From a checkpoint of a small transformer trained on Wikipedia.
Size: 10 layers, vocabulary 1777, 1.51M parameters.
Each number is 128 + 32 x the weight over its row's rms, rounded and kept within 0 to 255. Layers, rows and columns count from 0. The size above them is the row's rms in percent of the matrix's.

# layer 4 attention query, 192x96, rms 0.105, rows 11-14,43-46,74-78,106-110,138-142,170-174, columns 0-95
size [113 105 106 115 109 111 103 109 100 111 106 104 107  90 109  95  94 102  88  79  85  76  88  96 103 106  87 108]
[[ 60 153 145 149  94 143 172 147 124 137  97  84 135 147  63  90 210 161 189 121 130 173 134 149 154 101 158  96 154 170 161 139 138 102 166  70  87 134  75 108 121 178 117 119  78 151  86 115 112  85 145 135 110 133 114  87 211 106  93 129 165  96 135 136 108 154 117 141 120 131 138 111 164 115 101 109 148 140  97 191 119 103  56 156  99 143 172 119 131 123 175 137 142 131  93  93]
 [138 105  84  80 151 175  89 150 126 143 189 144 162 173 128 156 141 166 111 125  86 143 144 163 122 102 112  90  85 165 127  97 151 123  89  71  86 118 132 111 108 137  84 134 145  78 109 143 132  96  95 142 174 137  99 154  57 102 205 114 124 176 119 100 166 138 108 156  78 128  81 155  93 105 195 133 106 146 136 123 164 168 113 156 174 124 121 146  87 141 213 158 150 168 117 105]
 [119  96 161 150 123 119 141 114 155  51 107 144 126 119 182 126  92 156  49 173 118 168 167 132  61 176 116 141  39 131 128  56 130 127 104 106 175 108 145 127 110 124 124 153 146 110 171 157 119  88 142 125 138 114 136 172 102 133 153 126 116 139 156 122 133  62 114 115 192 138  92 156 148  92 139 134 133 110 155 116 107 112 115 114 157 126  95 143 126 150 150 206 147 118 207  58]
 [ 98 219 152 126  95 133  83 124 163 184 110  63 107 124 135 162 153 191 132 185  83 166  74 165  88 104 194  80 130 183 165 151 195 108 141 141 145  97  84 153 155  79 143 155 141  59  88 166 144 141 161 177 128 169 127 126 139 112 145  93 115 126 172 118 139 103  90 144 114 138 139 131 155 132 167 124 128 124 137 100  90 111 154 127 115 162 110 124 132 139 153  99  89 110 161 113]
 [ 76 134  75 109 144 155  91 145 141  73 130  88 194 115  52  83 189 135  98  98 103 153 116 151 121 141 132 124 108 113 146 103 162  59 213 111 120 122 121 161  81 128 109 157  91 129  99 126 157  80 130 160 171 148 167  80  90 127 130 112  72 130 192 113 115 139 150 106 106  69 109 125 151 131 127 130 164 124 146 115 148  97 158 164 130 139 159 139 151 172 133 135 108  70  94 184]
 [131 153 110  95 136 148 114 179 106 171 106 145 109 123 107  94 192 117 119 131 162  63 151 133  57 111 122  75 147 144 159 130 121 134 108 147  89 108  80 126 204 167 112 112 151 134 122 155 115 121 148 127 156 193 166 138 172 113 201 105 130 145  86 164  92 176 139 141 125 120 196  93  83 128 166 148  77 148 124 152 151 208 104 158 154 112 123  93 109 101  83 113 184 100 118 127]
 [112 126 176 154 164 126  77 103 137  80 180 105 102  98 133 142 115 178  87 101 125 103 138  89 110 172 141 128 118  75 125  94 170 137 100  90 121 127 160  98 111  90 238 172 124 203 170 133 159 129 133 110 131 117  56 155 133 128 148 157 132 151 132 155  84  81 176  94 191 125 140  90 126 110 128 163 118  92 120  99 132 151 150 135 175 149 114 158 188 105 159 155 123 128 100  88]
 [ 90 154 107 137 146 162 100 126 145 163 164 177 131 137 155  91 173 187 136 122 125 117 116 176 135 134 164 105 157 148 152 119 159 136  95 129 122 125  55 164 168 162 136 105 169  99 131 157 138 144  98 114  94 148 186 109 166 154  91  84 152 165 138 159  77  83 118 169 162 144 175  58 112 130 171 159 132 154 118 111 214 133  86 163 133 129 152 227 108 165 141 168 121 125 129 131]
 [155  76 160 175  83 131  94  58 138 128 200 128 120 119 124 135 146 144 130  97 105  93  52 112 165 167 140  90 108  85 134 149 173  55  91 129 147 178 145  98 139 137 155 121 134 156 112 102  89 147 110 130 129 115 157 183 145 129 165 114 171 190 152 131 145 131 144 163 149 112  93 163 107  59 139 134 191 107 139 123 137 115 159 144 200 116 141 168 121  81 104  90  73 157 125 145]
 [127 180 132 131  83 133 139 190 162 183 105 118 150 134  97  72 155 136  93 123 117 154 111 131 125 134 177 135 113 133 174  84 135 128 156 149 116 184 179 136  87  90 171 135 171 238  81 112 114  99 170 179 164  88 152 109 104 143 103 120  73 118 161 158  71 143 106 158  89 112 138  85 133 160 120 128 119 122 125 177  94 117 135 158  73 136 166 166 105 154 111  98 146  81 146 138]
 [ 90 165 165  65 156 129  82 128 141 137  80 154  98 100 138 133 118 169 179 202  96 131 121 157 123  36 135 171 156 144 166  92 127 132  98 169  84 107 120 169 184 103 132 142 156 137 140 124 160 110 153 157  83 158 123  87 108 175 171 111 111 165 159 139 183 142 134 126 172 167 135  79  90 141 137  95  61 130  96 158  79 157 148 138 154 129 115  94 108 155 129 117 160 149  76 122]
 [165 110 129 145 139 104 124 152 106 195 109 136 108 156 116 146  79 128  65 107 116 105  92 123 130 163 101 120 107  49 131 136 121 131  65 109  92 144 137  76 167 162 157 112 140  84 110 183 137 173 147  86  67 118  97 152 111 216 119 163 131 143 122 132 146 172 141  95  91 122 101 144 157  68 139 145 159 110 112  77 100 163 149  80 170 112 161 149 136 188  87 136 141 138 193 110]
 [110 134 132 126  93 142 182 168 133  99  83  70 132 101 144 110 130 127  86 108  89 135 101 111 107  72 149 141 148 135  96 123  51  96 103  96 116 148 105  55 183  93 159 114 231 110  96  93 137 113 173  91 164 126 168 128 122 112  80 137  58  91 147 151 158 101 118  88 164 196 128  96 114 109 143 108 119 154 143 111  75 106 136  93 115 142 140 153 109 157  97  95 120 134 100 165]
 [128 123  79  48 194  81 101 108 130 152 148 146  51  88 107 184 182  67 172  85 104 169 151 112 127 128 165  65 146 130 179 141 166 101 140 100 132 112 155 160 121 133 110 142  91 144  86  97 131 117 103 136  82 192 138  82 118  94 155 142  93 127 151 122  65 162 103  98 113  99 137  95 104 152 113  87 134 143 116 159 118 172 141 103 127 194 165 157 130 151 112 128 124 120 106 142]
 [113 127 122 108 134 176 120 145 109 109  93 147 163 110 121 124 190 137 178 145  88 124  64 157 114 163 138 109 104 150 143 107 172  88 139  13 144  71  72 101 159 122  93 106 120 112 126 126 158 157 169 176 117 177 113 101 178  79 117 113 162 139 155 140 107 153 188 135 161 123 174 119 173 155 181 125 115 112 122 155 108 115  61 129 157 137 167 143 123 104 141 130 168 182 171  97]
 [121 166 104 109 138 152 106 178 157 105 125 126 162 139 150 139 157 130 153 128 145 133  89 157  98 164 156  58 139 216 149 135 172 104 171  87 125 111  91 180 167 134 113 120 102 112 129  64 126  99  89 105 169 128 146  82 192  86 136 127 202 172 121 155  99 146 140 181 179 107 169 123 150 128 167 128  69 156  98 173 171 134 143 161 124 124 152  96 109 142 156  88 138 149 183 154]
 [ 87  81 101  78 152 123 145 147 103 131 135 180 167 115 101 131  75 119 159 120 204  94 158 113  81 125 114  89  91 104 129 167 123 119 139  82 118 108  95  66 139 102 164 128 110 152 158 166 151 144 112  91 118 182 139 157 148 104  85 136 103 135 165 109 125 162 178  85  69 130 133 148 155 157  54 156 133 117 104 123 175 168 204 111  98 119 116 106 158 201 111 148 146 135 156 178]
 [116 146 143 101  92 168 129 139 168 150 110 111 158 152  83  80 163 119  72 110 194 101  95 144  97 117 135 131  91 160 103 130 108 143 141  42 108  80  99  79 116 132 116 119 112 134  70 119 121  94 128 130 153 109 120 128 194  70 140  79 115 152 142 110 125 196 110 159 113 108 189 136 146 140 107 124 127 136  23 130 150 139 131 121 127 131 169 111 152 190 133 123 121 183 120 202]
 [129 158 148 118 102 105 181 159  80  79 129 136 159 182 186 116 210 120 128 152 104 170 116 101 131 117 178 118 165 154 210  98 160 103 115 106 119 109 158 145 133 133 115  94 114 109 122  73 138 132 155  97 180 183 128 120 128 106 142 121 111 166  79 133 185 101 122 153  89 142 152 102 126 118 120  82 149 104 138 113 128 101  99 145  94 176 128 141 103 168 206 203 114 164 118 187]
 [ 15  95 127 132 159 167 102 131 165 149 126 143 127 138  63 113 149  91  68 112  75 122  92 132  80 101 161  97 128 172 134 126 119 149 118 193 145 122  92 129  96 155  92  91 116 126 198  75  89 118 122 141 177 123 116 117  93 146 185  95 137 141 208 115 155 183 145  84 161 130 121 119 181 139 105 136 132 133  98 144 117 129 129 133  74 116 171 112 125  94 127  78 118 155 140 129]
 [ 92 123  71 148 158 160  75 122 130  79 110 149 162 103 107 130  99 116 136 168 138 147  49 141 107 154 162  69 147 145 164  95 148  61 156 140 138 160 108  93 130 127 133 169 113  79 162  58 188 112  96 129 160 134 155 111 139 106 138  68 129 179 160 124 152 165 103  98 158  76 172  75 180 146 137  77  74 138 118 148  83 134 154 164 115 116 151 163  99 114 134  95 162 142 149 125]
 [148 115  99 137  98  81 100 109 112 155 162 152 126 171 173 179  98 122  95 167 108  84 149 112 166 154 198 100 145 130  92 111 115 123 138  83 153 130 138 118  89 126 156 144 125  99 129 199 190 174 157 103 195 128 156 153  84 173 110 104 113 151 131  78 191 124 115 152 143 168 146 131 207 116 164 154 152  70 131  98 138 146 166 172 122 113 117 112 140 119  90  73 139 157 189 114]
 [133 114 122 115 136 123  87 129 117  97 120 129 144 155 131  88 136  97  95 117 146 120 110 138 146 155 139 103 101 138  81 108 164 114 138 132 144 135  62 165  78  47  53 155 112 155 112 156 127 105 173 160 142 199  77 148 141 140 119 139 142  77 134  52 120 124 108 138 142 158 182 101 182  97 129  98 101 126 142 153 140 123 167 163  80 179 155 123 141 171 179  55 193 127 169 171]
 [168  67 140 113 105 104 149 145 187 152  95 139 102 139  81 120 107 135 166  81 164  82 153  91 159 114 171 141 122 177 145 131 162 113  96 169  99 124  82  92 135 140  96 162 130 134 118 131 115 123  57 113 109 111 134 132  97 154 137 137 142 155 158  86  78 104 115  97 175 124 140 200  66 105  83 160 153 106 145 149  97 165 135 137 188  85  94  76 112  79 152 147 116  69  69 166]
 [126 145 133 149 150 162 120 104  97 189 157  95 102 169 106 111 107 137  76 143 101 100 131 131 140 136 118 147 141  74 104 131 185  87 130 145  42 144 149  59  82 128  73  59 130 128 174 122 145 170 183 126 138 107 137 106 118 192 134 101  96 154  88 159 137  87 143 135 100 123 137 100 135 111  60 111  93 119  23 109 141 190 126 172  89 134 106 118 132 115 122 152 113 138 129 139]
 [102 170 123 101 194 125 125 139 152 130 103 119 186 177 128 114 117 125  91 130  87 162  96 172 210 123 123  90 124 158 165 118 105 115 163 186 150  72  97 138 165 123 145 119 162  74  80 163 183 146 152 184 145 107 153 128  98 148 169 118 151 169  54 166 134 115 139 178  70 144 127  78 111 123 143 114 131 125  95 150 107  63  75 107 155 115 144 112  85 116 130  94 135 166 132 111]
 [126  75 144 120  70  98 190  86 164 129 132 132 145 122 130 178 101 102 144 104 145 145 117  98 175 153 123  95 132 162  92 109  93 117  79 103 209 120 139  58 164 157 133  97 160  94 156 123 120 150 148 156 165 103 136 138  92 122 184 129 175 127 155 144 130 128 162 142 138 152 124 167 169 118  94 110 100 157 184 164 108 114 114  37 130  85 126 160 126  94 130  84  98  41 128 135]
 [109 185 135 156 104 169 109 137 116 159 132  89 207 186 137 128 175 125 137 134 102 159 129 133 158 166 123 123 103 149 138 160  99  70 133 148 162  89  75 148 125 126  41 121 119 150  45 134 171 149 156 206 120 191 158 115 177 121 114 131 109 160 103 160 141  76  67 121 178 109 140 124 112 127 127 156 153 128  92 133 135 134 163 132 141 165 122 172 177 131 127  83  89 147  98 139]]
# layer 4 attention key, 32x96, rms 0.108, rows 10-14, columns 0-95
size [ 91  97  93 101 115]
[[153 144 104 112 134 130 133 135 139 136 130 141 193 112  84 131  85 165 128 161  97 110 102 179 100 151  79 158 154  98 122 163 130  80 142 116  63 101 110 195 182 215 170 131 151 159  62 129 150 114 137 216 137 110 133 117 156 124  95  94  82 111 118 162 159 130 144  95  63 145 139 138 143 133 140 134  97 103 174 118 157 113 121 100 127 127 156  74 158 174  89 104  88 162  80 120]
 [186  95 116 150 175  83 162 175 159 190 187 172 150 143 105 148 139 132 108 166 149  72 159 130 132  84 118 145 108 129 104 128 115 152 143 134  76 107  96 136  95 124 133 116 156 101 113 167 190  93  90  77 129  64 105 139 129 115 144 160 152  89  31 179 118 152 104  92 157 148  76  94 136  99 149  80 122 139 134  93 139 190 115 149 101 145  67 141  99 132  99 122 130 138 108 146]
 [ 52 120 113 185 105 159 146 108 104 100 119 146 144  89 137 104 128 129 118 142 114 132 188 130 122 106 125 174 197 102 138 171 137 105  65 116  94 119 159 165 133  87 144  82 131 120  59 133 175 146 161  53 176 147 120  99 137 155 100 137 151  84  88  65 157 163 127 137  94 115 147 147 104 134 120 107 181 120 158 131 107  74 114  97  66 162 136  71 164 105 166 121 134 150 108  77]
 [162 145  94 124 113 132 103 104  91 141 194  77  59 133 150 160 145 141 118  96 162 172 100 120 148 134 107 180 126 158 186 120 107 135 155 108  90 127 165 154  79 141 114 125 108 152  99 117 150 156 201 118 150 200 160 156  80 142 143 184 112 126 102 103 140 105 112 136 115  81  95 218 128 120 128 150 117 101 126 109 155 133 175  74 115 143 173 190  94  58 137 163 144 140 131 140]
 [ 92 158 124 130 134 146 128 151 151 137 114 192 175 130 104 105 167 100  74 175  97 152 138 173 192 125 147 103 150 147 117 116 128  82 108 184 142  78 127 130  83 113  94 128 168 149 190  96 100  91  84 154 132  85 170 151 156 105 145  95 153 169 107 189 127 158 150 134 146 110 136 128  72 116 101  58 113 159 163 198 118  91 142 159 136  95 145  87 154 174 179 104 103 109 125 169]]